Weights of a small transformer language model.
Size: 14 layers, 4 heads of 64 (1 for keys and values), MLP 896 tanh GELU, vocabulary 2048, 8.78M parameters.
Training: a variant of SOAP for these matrices, 353M tokens, 5387 steps.
Each number is 50 + 15 x the weight over its row's rms, rounded and kept within 0 to 99. Layers, rows and columns count from 0. The size before them is the row's rms in percent of the matrix's.

# layer 6 MLP up, 896x224, rms 0.201, rows 376-438, columns 112-223
111:68 40 50 40 56 28 51 67 32 47 55 55 51 53 50 47 33 63 38 26 63 74 55 31 63 61 21 37 57 42 43 64 37 61 34 81 20 32 45 43 60 58 51 49 56 31 74 41 64 54 68 61 45 59 48 59 72 45 36 52 53 65 46 65 35 27 41 43 33 34 61 50 57 58 67 63 61 23 36 70 35 79 31 41 46 57 48 67 52 64 57 63 19 40 47 44 46 61 56 60 53 56 48 31 53 42 99 54 39 56 78 44
095:44 55 50 40 32 40 40 86 49 55 50 33 42 41 44 54 47 65 47 44 29 57 57 39 39 35 36 59 38 58 73 43 80 52 68 27 37 65 43 37 53 59 65 56 38 60 64 26 45 10 44 55 36 37 51 54 40 43 47 40 24 36 30 66 46 38 47 59 24 62 33 19 59 52 31 76 56 76 46 38 49 29 60 17 57 45 67 37 51 73 16 55 42 46 69 23 76 30 35 50 67 63 53 24 46 37 49 56 47 71 57 56
096:51 29 52 44 47 04 39 39 20 48 64 40 29 58 57 54 24 24 39 46 93 58 58 57 55 50 22 41 40 66 75 62 49 60 63 59 45 73 82 42 77 48 52 50 49 47 66 51 66 39 62 34 43 40 73 77 52 22 16 49 46 48 38 42 39 64 47 60 70 55 22 55 48 66 81 45 29 86 74 53 41 44 41 68 39 49 70 62 70 26 17 57 50 47 56 41 42 52 55 46 62 60 66 54 72 77 57 39 41 57 71 76
103:22 59 61 51 45 46 27 57 68 49 40 38 64 35 59 47 54 21 50 61 49 30 37 79 44 57 41 51 12 53 57 69 80 44 49 37 48 57 53 69 55 52 46 21 43 40 44 34 58 48 53 35 62 19 66 36 66 81 76 80 45 42 49 43 17 32 45 66 59 16 44 63 55 36 56 47 61 55 44 37 25 47 42 41 47 30 67 33 39 46 55 68 49 73 41 25 47 55 67 71 45 41 67 54 30 42 63 35 45 46 38 59
111:35 30 29 40 57 52 65 58 71 31 28 61 17 51 64 61 69 70 27 23 58 17 40 36 66 81 37 42 20 43 60 23 69 52 29 46 45 48 80 45 40 40 46 33 48 43 58 50 59 39 61 30 71 51 34 48 65 45 54 23 55 39 38 31 63 54 22 50 50 55 56 73 51 66 58 58 44 53 55 49 40 84 87 33 45 40 54 65 20 49 28 21 75 41 67 59 63 66 71 41 34 37 61 44 78 37 55 29 57 60 61 79
093:42 48 27 25 37 39 74 36 58 51 61 31 31 43 50 70 62 41 42 43 89 29 43 46 58 49 48 39 26 28 21 28 29 48 43 45 52 43 43 42 68 52 35 70 35 54 75 46 52 68 64 22 43 52 57 16 46 33 67 47 66 60 34 54 45 64 68 54 72 63 66 54 65 57 03 52 51 62 59 51 54 51 42 59 42 48 33 51 38 57 52 61 77 64 44 83 55 39 38 42 68 58 42 51 53 37 25 35 55 34 36 38
091:44 54 56 53 32 22 37 81 36 60 70 69 48 82 51 22 60 68 61 54 50 48 40 69 62 62 33 43 51 21 46 60 58 70 55 76 55 57 50 41 38 69 72 41 56 48 20 59 44 71 30 38 44 49 58 62 59 41 53 49 44 53 56 50 40 37 44 54 30 59 15 33 44 16 64 29 75 51 70 42 33 36 48 39 46 27 45 60 61 52 43 38 56 23 50 57 43 51 46 54 53 43 64 21 56 42 60 47 66 19 53 53
117:49 66 47 40 51 60 54 61 71 69 37 42 50 60 43 49 50 22 58 50 74 63 51 21 60 56 71 57 43 38 36 44 50 42 67 36 59 62 49 73 46 70 46 45 43 16 39 80 63 72 57 45 55 42 46 51 81 41 33 28 50 58 39 42 30 29 48 61 60 53 60 29 48 56 50 54 49 38 50 53 41 32 67 47 63 64 67 44 63 72 81 48 25 78 29 40 86 72 63 38 35 68 41 37 34 35 48 30 47 33 38 23
099:83 31 45 12 78 33 43 58 60 36 55 70 81 43 65 80 38 57 54 46 63 47 37 80 37 58 57 59 62 62 39 50 50 45 63 28 31 59 72 50 44 50 47 40 58 62 56 42 43 42 30 56 67 54 47 59 49 31 58 57 39 56 48 31 45 73 56 29 42 64 58 39 48 49 11 44 70 65 35 39 43 45 43 30 54 68 63 61 46 62 59 53 46 62 49 43 48 38 23 73 77 43 74 56 52 55 57 64 84 20 31 54
099:55 38 10 43 72 40 51 31 35 57 67 56 65 51 58 64 72 64 29 36 39 56 47 77 57 48 50 80 48 57 60 53 63 62 61 56 53 83 60 67 39 43 48 41 59 38 46 79 26 61 79 74 37 60 47 55 63 41 62 66 43 66 62 60 47 41 93 67 36 62 44 50 54 44 71 73 32 42 43 71 42 53 75 33 33 63 41 42 75 52 37 65 65 33 48 17 65 61 38 61 52 68 52 50 38 36 53 53 35 33 56 35
109:79 58 61 43 45 44 82 55 71 81 53 43 21 29 39 50 34 61 39 57 28 42 55 59 23 58 43 73 64 53 68 52 53 58 65 54 19 81 54 31 37 56 37 68 58 43 60 66 55 29 05 46 57 37 49 42 45 37 74 47 50 48 47 36 47 60 74 46 59 59 34 46 57 43 25 51 64 26 66 18 82 22 57 35 69 64 54 54 45 60 42 60 47 60 50 64 43 64 44 87 57 63 63 54 69 65 93 65 77 21 56 32
092:50 25 29 48 51 69 38 50 68 78 61 54 50 43 36 72 49 40 56 56 75 63 58 48 50 86 43 63 85 54 48 66 12 46 70 62 10 33 32 37 57 41 61 55 49 86 40 26 34 60 62 41 41 71 60 52 63 56 75 65 51 78 67 48 36 41 25 15 42 38 44 49 41 18 42 58 57 55 31 36 69 77 30 23 54 52 63 39 36 81 66 69 46 43 67 43 46 37 73 38 37 45 49 23 40 41 55 51 36 35 34 55
098:38 50 51 64 16 62 71 51 70 46 51 56 44 57 57 46 40 39 35 50 39 70 39 54 43 22 10 57 54 53 56 45 88 62 21 44 61 49 40 60 67 38 61 24 88 52 32 48 29 36 35 37 45 77 60 53 69 54 50 49 30 32 52 44 65 71 55 31 67 78 42 56 41 39 34 43 39 81 50 64 40 45 39 39 46 47 54 75 73 55 74 34 62 80 18 46 29 60 71 24 40 50 48 26 43 22 33 51 57 23 64 53
101:58 71 42 39 23 77 59 45 48 43 55 23 46 62 66 42 35 51 59 36 56 61 42 71 55 21 46 58 42 56 52 71 49 38 31 48 53 36 79 51 61 52 57 68 51 66 64 41 38 40 58 32 13 67 52 80 60 61 39 36 25 56 43 25 75 65 66 53 44 34 59 53 67 50 48 53 10 57 46 64 49 45 57 72 69 56 44 58 35 41 68 33 36 55 78 51 60 57 42 48 53 68 60 44 69 77 50 39 44 69 71 64
094:55 78 32 41 24 64 69 43 39 42 60 57 55 50 64 36 34 56 46 52 65 43 54 42 29 49 55 58 44 36 72 58 45 32 56 45 55 52 69 42 71 37 52 62 80 28 51 48 43 20 31 38 19 48 51 56 69 41 64 48 61 18 60 72 44 20 36 50 27 51 44 72 37 38 45 56 41 71 39 24 55 53 39 62 53 59 46 34 37 37 38 43 53 28 68 76 39 40 66 26 63 40 53 36 66 18 48 62 72 41 70 51
104:57 57 48 18 14 30 46 37 59 56 50 58 39 63 61 48 76 27 36 26 53 36 65 50 61 73 44 50 54 66 58 50 40 41 53 41 52 62 47 32 51 56 60 60 42 31 83 53 44 60 77 45 73 53 21 36 52 61 37 35 53 37 28 23 53 66 53 48 75 60 58 47 66 53 66 44 79 51 49 18 48 36 70 61 50 23 27 42 63 60 39 46 51 50 35 48 81 56 38 56 59 56 63 66 68 47 56 37 52 76 69 43
100:41 49 35 21 36 71 51 13 60 57 60 65 51 38 46 11 48 38 48 56 60 54 67 67 73 48 66 53 32 66 51 80 52 43 54 51 58 68 41 81 56 61 35 39 32 79 61 82 57 60 28 61 66 46 33 49 23 42 65 70 51 63 52 79 45 63 51 28 39 54 46 51 43 61 20 42 33 73 48 53 42 53 39 67 57 45 34 27 52 45 69 55 52 59 57 66 48 35 61 53 46 59 48 55 51 54 69 49 35 63 46 35
101:42 84 27 35 45 44 39 46 46 61 47 51 52 40 35 65 72 42 48 61 43 31 38 66 30 66 38 55 58 47 53 78 48 29 52 51 39 25 25 60 56 51 43 15 70 39 47 83 09 51 53 36 86 59 25 58 44 41 52 61 43 30 50 47 43 49 59 77 51 62 62 50 50 56 51 52 62 42 63 46 63 77 30 40 80 44 33 70 30 40 44 59 55 54 37 58 42 61 67 34 55 43 28 28 67 42 33 66 62 67 45 65
097:71 57 80 43 53 80 48 40 35 53 50 40 57 50 68 66 19 40 40 67 51 49 34 51 48 41 58 64 42 37 25 54 57 20 43 37 50 75 57 56 60 57 43 47 32 52 56 53 75 19 63 69 48 22 45 47 62 43 51 59 47 51 22 54 29 42 20 53 37 68 68 50 56 41 50 05 49 27 59 71 46 50 75 82 53 74 43 51 81 35 64 74 64 55 41 51 90 68 56 42 72 60 52 52 56 49 63 72 83 64 27 28
106:85 42 49 27 50 38 58 50 60 71 42 38 41 62 74 41 26 33 38 61 34 74 48 41 40 55 44 33 45 67 48 55 52 56 41 52 69 60 40 37 77 56 47 47 41 56 45 64 45 38 50 18 52 59 48 51 50 21 63 72 31 57 56 53 68 62 41 50 65 58 44 55 37 44 70 29 30 54 58 58 37 66 59 47 33 65 49 68 86 52 73 73 64 52 45 36 19 44 31 38 55 46 21 50 39 33 52 00 54 66 59 44
096:67 30 66 51 49 70 54 48 31 66 56 58 41 33 52 68 47 49 38 29 44 71 41 32 69 36 41 50 43 42 50 44 50 54 52 62 50 79 70 33 72 56 52 43 95 53 28 61 39 34 51 46 55 26 22 61 64 70 27 63 68 45 67 50 62 51 38 44 32 66 41 52 28 47 44 83 67 58 48 50 52 53 45 60 27 49 55 23 53 59 57 71 33 55 32 41 33 71 60 41 58 44 47 29 44 71 70 73 48 46 78 44
096:40 57 40 60 43 26 42 42 48 51 58 59 42 69 50 35 28 46 26 67 38 57 60 27 60 58 91 66 53 36 67 26 45 30 72 83 43 22 50 60 37 27 50 42 58 58 67 32 51 30 38 39 58 43 24 56 46 60 52 40 68 42 30 16 22 73 35 43 50 72 25 42 62 42 46 53 32 56 73 55 49 59 50 40 48 22 57 42 50 48 53 36 81 45 31 70 79 61 63 63 71 71 67 77 50 43 65 39 67 59 67 61
097:47 35 28 45 35 67 46 54 43 56 43 34 20 61 58 75 55 53 71 82 56 43 40 34 15 61 53 59 59 23 33 36 40 49 58 74 48 38 50 35 31 50 39 36 45 63 25 31 49 61 70 57 25 55 54 64 61 57 43 33 61 40 75 74 61 39 66 72 54 37 53 33 74 41 55 39 53 54 60 54 27 53 47 84 31 60 45 46 53 46 48 80 66 65 45 55 67 48 74 67 71 57 48 44 34 32 43 37 42 54 36 44
108:59 52 54 55 25 57 45 39 45 38 59 53 44 61 42 64 42 38 22 33 19 36 76 45 51 66 69 61 46 51 50 60 54 70 24 51 62 72 58 47 62 52 39 40 48 54 47 28 44 59 48 60 60 46 97 29 60 45 49 42 36 30 40 56 10 42 55 41 69 37 60 56 59 45 73 26 29 57 56 42 69 62 50 64 75 55 31 75 45 52 38 41 29 53 32 44 61 35 38 85 50 52 55 63 23 78 36 56 38 60 74 39
105:77 22 82 40 33 66 50 32 45 43 50 68 47 53 61 32 57 64 30 55 41 32 16 66 41 08 69 57 39 61 59 81 72 27 42 61 74 52 64 42 72 39 57 60 37 45 77 69 58 55 44 34 74 57 66 44 25 40 82 72 57 51 54 47 43 37 55 48 61 55 53 40 46 21 40 40 53 45 34 62 48 47 58 28 65 42 49 76 59 43 60 41 81 55 62 29 61 36 55 57 49 43 59 44 42 32 54 63 40 69 38 69
110:27 69 47 42 59 50 61 69 69 61 67 66 53 65 37 38 64 42 44 57 68 48 65 67 66 41 44 46 38 45 59 61 53 69 28 41 58 46 42 14 51 70 29 46 74 33 62 37 43 34 58 45 52 54 69 67 61 73 39 60 27 57 22 55 46 81 25 71 55 44 66 54 86 65 48 44 49 54 42 64 61 54 47 44 39 42 62 44 56 21 48 30 42 61 37 49 42 60 35 56 45 49 53 50 59 56 61 23 61 60 52 46
100:52 78 18 46 37 48 44 57 84 51 33 59 55 50 61 38 26 65 78 67 70 65 45 54 34 41 73 49 53 65 48 52 67 65 59 60 53 61 52 40 55 32 38 55 50 30 64 37 45 40 24 80 76 29 40 46 65 63 32 31 52 38 37 54 57 59 20 37 46 45 66 43 54 57 39 84 49 45 68 63 46 45 52 49 59 44 40 44 43 48 32 43 13 51 35 65 32 44 67 58 37 30 50 44 52 37 29 53 33 68 43 59
097:52 52 28 32 48 44 49 32 47 77 65 54 41 57 59 38 67 31 29 72 47 41 33 73 40 62 58 59 58 52 15 54 48 50 43 60 71 46 58 54 20 56 56 60 57 64 68 65 65 36 65 57 73 58 67 43 55 67 73 31 68 44 54 39 51 61 45 30 42 68 36 15 45 57 62 46 36 38 50 38 43 61 39 48 46 45 31 59 99 58 39 25 58 52 67 46 45 58 22 47 81 28 55 49 65 04 50 34 42 35 36 37
097:64 74 46 41 56 52 20 64 58 40 73 55 52 55 79 36 40 41 51 25 59 29 70 69 65 66 43 80 86 58 61 41 20 40 80 45 20 60 58 50 37 29 57 55 38 64 71 53 56 49 71 41 43 63 78 59 56 71 44 38 26 61 59 56 51 53 58 62 39 46 44 38 42 49 48 46 38 42 34 39 40 32 62 50 37 34 61 30 39 69 17 66 38 53 40 82 16 58 30 26 36 60 67 54 59 56 58 64 46 49 19 57
091:30 51 32 44 56 47 74 41 86 46 40 37 35 64 49 38 56 55 68 64 49 51 38 45 50 65 36 51 47 83 58 78 30 34 22 56 51 80 60 48 60 44 58 50 61 54 74 44 33 47 60 30 83 64 28 73 55 41 69 66 67 55 56 35 30 65 48 42 40 33 62 60 37 63 25 55 57 39 66 62 56 12 34 49 53 33 48 35 43 39 45 37 36 71 27 67 53 70 60 55 38 42 40 37 43 40 67 28 55 44 47 72
115:60 33 43 39 44 60 48 44 23 37 72 41 60 66 59 67 69 46 61 26 34 34 71 45 55 61 69 54 39 49 57 45 25 65 67 63 65 62 59 24 51 24 39 40 52 67 57 34 51 55 51 43 55 53 52 55 50 46 67 49 55 46 16 62 59 21 56 39 50 56 50 41 56 46 68 43 58 35 56 23 56 61 49 54 36 56 48 59 37 44 70 75 69 40 42 48 56 74 64 57 51 38 60 50 54 43 28 32 78 31 42 32
096:30 66 46 00 23 78 57 41 62 58 53 42 38 47 68 43 59 38 40 40 17 29 60 56 24 79 37 65 53 45 40 65 44 51 69 59 39 54 67 53 44 69 72 38 48 57 10 30 24 44 44 41 52 65 45 54 48 40 71 31 49 49 38 36 37 65 49 64 26 71 53 32 45 39 40 42 48 43 77 19 50 70 58 42 38 64 38 19 30 75 90 81 54 68 36 60 39 64 56 33 62 46 55 58 44 37 24 49 30 46 20 45
093:44 44 41 46 43 55 53 50 73 41 55 51 47 32 50 43 50 33 37 41 62 48 39 22 52 47 50 65 64 69 32 89 57 70 77 31 43 25 34 49 48 44 51 69 52 40 41 65 68 27 44 62 39 34 57 72 71 71 60 41 73 58 38 48 68 64 14 30 67 73 59 45 38 46 78 66 31 35 59 56 68 38 53 44 81 37 43 19 38 60 61 30 37 70 64 32 66 60 25 39 43 80 73 67 73 77 21 45 37 46 32 39
090:50 33 56 70 37 52 73 50 56 57 31 39 46 28 67 43 20 50 64 45 70 54 50 52 52 20 31 68 60 63 42 55 74 60 35 58 64 53 55 51 73 60 29 49 33 51 68 57 59 41 62 57 39 65 71 39 40 62 16 60 31 65 38 45 53 28 32 45 59 45 31 49 83 54 36 59 60 52 64 84 54 43 47 44 44 60 50 62 56 71 55 45 43 57 50 46 77 59 55 30 45 16 50 43 82 43 41 13 24 57 35 62
109:74 19 63 53 27 56 48 40 66 68 62 49 65 59 57 43 78 39 48 36 17 54 57 40 35 57 58 52 14 47 71 40 74 50 56 37 54 50 67 21 32 63 66 68 34 44 70 54 76 60 95 51 48 54 66 42 37 42 81 62 76 51 32 76 23 30 28 48 62 43 54 58 40 42 32 40 54 46 69 68 65 59 46 51 52 39 25 52 44 56 67 40 38 59 55 38 47 70 74 44 73 56 58 42 89 51 54 39 58 34 60 46
108:47 73 32 48 47 26 62 29 41 72 69 58 62 39 22 36 72 52 30 71 85 27 52 53 48 50 55 25 57 42 45 78 66 44 46 56 48 34 47 39 64 59 51 58 62 43 68 58 88 21 61 25 42 33 54 25 46 56 42 42 57 73 36 56 43 60 14 48 44 56 54 60 62 60 41 72 56 54 81 68 64 57 45 19 65 51 69 47 41 45 36 34 61 53 55 49 65 67 44 34 70 56 38 46 66 37 63 29 76 54 40 69
104:49 40 67 54 53 62 37 66 45 49 45 56 52 56 59 23 32 38 62 57 50 45 52 53 53 58 42 24 46 61 37 28 83 46 63 55 59 66 62 59 51 39 48 32 54 46 14 74 47 33 18 40 35 44 58 29 55 72 30 81 47 57 30 40 54 70 57 61 56 46 43 11 52 43 51 69 30 71 78 32 59 63 30 26 46 66 56 31 71 70 78 57 31 55 27 53 36 61 32 54 51 49 40 60 50 47 51 29 54 64 66 46
101:40 57 54 43 55 15 44 50 32 48 59 71 33 57 40 28 45 39 22 57 51 46 62 34 73 38 57 28 51 61 59 44 46 53 61 38 84 45 32 46 66 45 58 49 57 43 33 38 24 83 40 37 62 64 64 43 67 37 40 68 38 47 18 39 39 71 54 33 46 67 24 52 67 38 69 44 71 50 78 69 57 55 43 63 55 52 33 45 67 70 52 62 43 52 45 36 43 59 35 68 46 39 59 54 66 61 63 60 44 49 63 40
103:36 57 76 47 41 69 44 48 67 37 49 78 52 43 49 39 47 57 51 67 25 50 57 54 62 62 45 59 79 65 40 68 41 34 16 72 52 40 50 58 53 72 23 31 38 36 55 65 70 46 74 42 56 26 66 57 77 73 67 40 59 43 14 47 43 61 45 59 74 63 52 39 50 62 53 27 53 28 91 63 49 71 65 56 61 91 60 38 59 24 67 22 58 38 63 60 34 44 50 77 54 58 59 74 40 36 50 59 57 52 76 46
097:54 58 52 75 50 52 64 40 45 48 41 38 48 42 54 54 41 60 35 23 41 24 78 61 43 59 35 35 70 58 42 46 58 49 32 39 82 68 26 75 59 31 27 52 59 50 66 69 57 41 76 35 69 54 39 52 45 43 64 44 53 56 36 73 89 42 68 38 37 47 12 48 47 21 34 60 72 42 31 34 51 52 66 44 74 69 33 37 51 51 39 33 68 74 29 50 47 69 64 73 22 42 78 50 58 42 47 18 46 54 71 61
102:46 33 64 64 24 37 38 56 45 33 41 56 25 72 96 55 70 72 70 38 52 48 33 59 33 32 51 37 63 33 60 54 40 48 43 37 70 73 82 70 50 46 48 24 35 69 58 64 43 59 59 53 53 42 46 24 49 42 44 48 48 44 42 58 31 38 49 54 33 62 58 63 69 28 45 47 55 60 58 82 50 33 49 51 47 44 56 42 60 57 60 46 76 47 52 54 47 55 56 43 42 65 32 31 51 37 38 28 70 53 36 37
098:83 56 37 37 40 37 57 53 56 65 39 49 49 50 30 57 74 38 15 49 66 75 71 45 50 65 18 71 71 55 53 39 38 38 49 51 49 49 68 54 57 53 38 38 45 36 69 54 58 41 58 36 42 71 39 50 47 75 65 36 38 58 36 53 94 26 42 51 53 40 28 63 39 43 44 53 59 31 62 61 63 56 58 46 73 34 52 53 72 54 46 29 67 46 51 25 33 55 33 42 54 55 60 55 57 71 55 12 52 48 39 35
103:43 75 99 46 66 66 27 46 47 80 31 61 32 51 61 38 81 59 55 71 53 61 48 69 41 11 37 76 48 63 38 44 62 58 45 59 64 57 63 45 26 45 44 65 79 39 33 58 46 28 39 39 73 52 46 76 52 43 39 56 46 51 59 69 40 52 32 23 46 78 28 49 44 57 36 47 53 24 78 36 62 50 46 48 43 60 60 51 52 55 64 64 59 32 56 23 68 35 51 63 27 45 75 44 47 45 58 63 23 54 49 73
104:43 38 30 71 60 43 62 28 63 30 49 60 44 58 19 49 42 62 62 79 55 41 50 42 56 71 50 76 54 43 40 54 65 61 46 71 32 53 48 49 29 78 56 63 34 68 49 45 46 56 47 34 36 44 32 68 30 28 49 38 41 51 45 46 60 37 65 75 44 30 53 47 47 44 72 40 37 63 32 45 62 72 50 69 20 49 35 71 51 35 53 61 35 50 73 30 53 54 28 53 56 82 58 75 58 55 64 62 57 45 20 49
107:38 57 67 69 48 56 44 59 23 35 28 69 63 20 47 33 57 45 70 45 25 64 53 44 36 51 28 59 55 61 72 56 58 37 50 48 36 57 41 64 26 68 58 49 45 60 49 75 24 87 65 65 48 68 62 73 58 74 43 39 53 27 49 25 69 69 64 64 48 23 57 54 41 61 60 72 41 76 27 33 58 46 62 48 52 56 44 39 74 39 55 38 43 40 30 59 68 55 59 40 42 41 59 56 66 46 34 26 56 32 66 75
099:59 72 27 58 54 48 50 41 63 30 19 71 71 43 59 68 27 81 56 46 39 35 57 59 39 20 59 61 44 66 73 45 57 63 54 59 43 41 61 26 44 40 55 52 51 56 57 67 57 54 45 69 21 40 74 50 52 66 53 73 37 46 57 50 54 50 42 47 46 61 55 50 49 46 67 47 69 54 44 47 44 42 36 46 40 63 56 84 43 59 30 35 63 21 42 65 30 76 67 31 35 35 58 39 59 84 61 43 29 57 74 20
093:61 20 47 19 35 24 60 55 47 32 12 51 60 73 68 38 54 61 60 71 26 52 35 64 63 41 60 81 40 74 48 46 54 43 30 67 21 51 51 35 51 54 55 20 46 59 43 68 33 53 57 27 44 18 48 65 52 21 53 32 35 61 44 59 67 24 56 62 44 59 28 19 52 52 40 41 62 59 46 52 16 64 39 55 55 77 86 43 53 68 46 55 49 55 41 36 62 60 50 62 51 49 48 44 47 65 62 52 46 38 31 00
100:56 51 42 59 50 30 31 68 41 41 63 66 39 47 62 39 38 48 30 47 57 33 46 43 49 39 36 69 64 53 29 82 57 69 54 55 49 29 54 62 27 51 61 49 39 50 73 44 33 42 53 42 22 50 32 48 48 60 68 47 60 59 43 43 55 28 64 52 67 44 27 57 63 44 83 36 43 45 60 19 79 68 72 63 43 40 54 63 71 54 47 38 55 51 39 42 47 36 15 64 27 53 70 45 46 58 79 27 42 41 53 50
099:26 55 42 54 29 28 30 33 73 68 28 63 49 55 54 25 54 43 46 51 61 31 39 51 23 48 56 52 39 68 55 66 77 43 41 66 37 62 46 70 57 33 46 60 34 59 56 61 58 41 66 50 59 71 59 34 68 49 62 57 73 43 50 57 26 50 35 70 66 59 69 56 46 54 16 32 52 89 62 45 49 27 43 78 58 44 38 16 11 56 72 46 56 26 57 38 41 55 47 49 47 52 39 77 51 30 75 57 62 62 52 26
092:51 43 62 48 43 62 77 51 38 72 61 42 50 33 37 48 62 50 72 63 56 49 52 35 50 51 38 63 46 37 64 34 50 64 38 41 31 51 39 59 19 72 56 55 67 66 61 70 57 33 66 37 48 38 34 55 72 36 55 35 19 42 37 54 43 38 38 63 48 39 64 52 41 75 69 44 70 49 23 62 79 45 60 47 59 50 72 69 55 70 43 55 45 32 62 25 62 27 89 39 62 69 57 57 70 67 48 32 22 66 42 27
102:62 61 34 41 65 47 41 17 79 60 23 34 47 57 54 62 71 53 68 69 60 64 74 56 42 45 43 63 64 70 42 59 37 84 52 38 29 84 58 69 70 63 62 66 59 78 36 61 42 76 59 46 36 40 43 64 23 57 35 35 53 57 56 53 51 42 75 42 55 79 47 39 71 57 67 54 45 54 23 58 69 35 42 41 64 42 70 43 69 72 65 60 64 64 49 61 34 47 45 47 29 36 63 46 41 51 65 11 40 42 34 21
100:51 42 43 64 32 49 30 54 38 64 29 58 59 68 54 11 62 33 34 41 49 24 33 61 34 92 45 52 65 17 50 50 42 55 45 38 64 76 63 72 51 27 47 33 39 52 30 62 26 42 42 45 45 52 31 54 64 53 56 46 74 76 36 95 39 56 70 44 53 32 70 54 51 35 63 32 39 50 43 45 55 32 46 39 48 39 32 60 48 50 71 44 44 58 27 67 61 45 62 53 54 41 51 63 62 53 54 25 63 82 37 69
104:39 44 76 45 48 62 66 49 57 59 89 36 08 43 56 66 36 30 36 53 66 54 55 47 27 44 44 57 57 52 56 55 43 50 61 55 62 25 58 64 37 59 32 60 37 74 89 54 33 38 65 43 54 22 46 49 26 66 19 59 42 38 83 38 40 65 33 24 49 75 40 31 30 56 73 54 43 36 52 49 35 70 45 51 70 56 46 71 61 63 41 33 65 59 45 57 21 53 54 61 41 41 61 24 54 45 45 46 28 27 48 55
104:57 26 37 43 60 52 28 47 28 43 31 58 56 57 59 30 14 56 28 75 58 51 49 50 56 23 41 36 47 37 31 82 47 48 43 58 27 31 76 32 50 30 56 58 45 74 30 36 50 51 50 84 60 49 43 54 71 70 33 26 57 41 82 54 35 56 21 49 59 42 29 58 40 64 38 46 43 67 42 48 52 29 44 50 49 49 62 32 54 53 65 72 37 71 55 51 49 55 48 50 42 63 37 36 53 70 58 47 50 49 66 24
090:55 48 29 16 64 35 51 55 58 45 44 85 72 52 63 31 73 61 48 39 62 62 44 50 59 34 66 46 87 41 35 41 53 36 26 47 55 52 70 51 60 50 35 48 38 46 71 50 65 51 53 50 62 78 33 51 44 48 67 47 51 72 43 88 49 36 36 52 70 30 34 55 49 13 51 64 53 45 34 41 55 48 59 38 24 47 74 47 43 36 46 46 34 41 45 66 56 54 44 32 47 57 61 80 66 53 43 47 55 27 51 72
104:36 47 68 69 58 51 68 36 53 59 42 43 59 27 63 64 58 60 60 57 37 35 40 47 70 40 45 64 60 57 41 64 65 44 31 66 77 27 82 49 42 41 51 38 33 50 30 76 45 56 46 35 76 66 40 28 68 47 44 47 52 60 50 47 29 37 55 52 63 43 40 21 60 23 59 47 50 41 36 53 67 72 76 58 48 71 47 71 40 32 42 44 48 38 67 37 43 61 54 41 63 85 45 60 55 40 44 17 63 54 36 37
088:43 67 66 35 51 52 50 29 55 35 74 44 37 51 57 08 21 33 43 59 53 31 47 77 39 48 39 39 69 54 30 73 88 52 48 37 84 65 55 49 52 53 76 47 40 40 58 42 55 50 58 68 27 39 49 74 45 50 44 66 65 27 56 39 23 47 68 32 37 63 60 57 50 60 09 43 37 64 89 56 45 26 57 45 48 57 59 36 70 52 63 64 73 47 73 56 52 63 67 45 50 67 42 18 42 29 42 65 49 55 24 42
105:20 40 27 71 83 40 55 62 64 60 65 50 40 66 68 51 25 48 47 83 61 51 35 53 78 18 25 49 56 24 64 55 62 38 62 59 65 49 45 26 41 67 56 82 33 62 52 59 32 36 47 41 75 43 24 49 58 72 34 58 43 44 64 34 32 21 37 35 20 41 68 46 68 53 71 21 44 58 53 52 41 41 72 63 24 40 33 58 56 48 46 50 73 63 10 46 51 60 46 71 52 51 62 36 72 76 67 58 63 79 39 52
112:67 45 72 64 48 45 29 39 47 40 50 48 66 63 60 62 54 43 63 40 43 36 58 46 31 54 45 37 56 48 06 67 42 76 41 47 46 47 60 53 44 36 58 53 85 40 48 57 91 70 49 57 78 28 43 17 40 52 48 55 50 49 54 45 82 47 56 32 55 34 51 20 50 65 33 73 63 49 57 28 52 20 57 53 25 54 63 51 53 54 67 38 56 65 56 63 34 29 53 26 45 50 50 77 77 38 65 36 75 54 48 40
100:46 21 64 34 53 28 60 62 52 42 68 38 47 53 63 38 50 48 32 57 65 43 39 37 33 66 60 53 47 47 56 35 76 48 28 34 67 56 47 44 41 51 44 42 80 50 60 35 62 32 38 14 47 80 47 58 29 57 29 58 57 59 48 40 30 64 63 82 25 75 43 53 46 43 43 44 40 49 54 60 55 39 48 55 65 94 38 78 73 37 52 40 19 63 67 80 41 68 60 55 57 71 17 46 52 68 58 80 85 73 74 61
100:44 45 51 24 62 40 34 59 22 42 60 30 22 54 13 57 52 78 58 45 54 43 49 59 65 36 63 57 44 82 32 66 68 55 39 36 85 51 45 58 41 62 63 31 53 23 59 66 53 72 51 60 52 50 55 60 40 45 34 62 47 37 57 37 50 54 61 58 48 69 60 26 47 83 51 45 07 45 51 37 62 57 67 56 43 39 42 49 66 45 46 53 99 51 41 39 51 64 29 62 45 58 30 55 35 57 60 55 26 24 64 57
100:69 39 59 43 25 34 67 49 43 24 70 36 35 70 57 51 48 25 67 54 52 43 52 72 45 66 82 68 06 44 29 59 31 48 73 51 59 45 52 63 39 28 72 47 49 40 53 50 44 56 21 77 80 34 46 47 58 44 61 59 46 34 50 69 69 04 26 67 52 53 66 29 64 46 44 68 36 16 35 51 59 64 40 51 55 59 33 71 62 70 41 61 30 40 24 43 58 37 62 54 61 21 44 63 47 55 61 65 47 25 40 54
099:43 58 49 10 54 48 40 52 34 47 61 45 47 49 23 47 35 34 64 52 57 41 21 39 63 50 45 54 40 43 46 57 46 44 32 78 71 73 30 40 80 40 62 69 43 39 71 59 54 46 60 55 42 59 53 49 33 40 52 45 64 34 46 56 28 56 48 54 43 52 66 39 53 43 51 33 31 50 59 43 50 51 44 76 49 55 50 43 32 60 67 45 75 54 75 26 46 41 46 40 60 58 38 24 57 46 59 31 59 49 18 89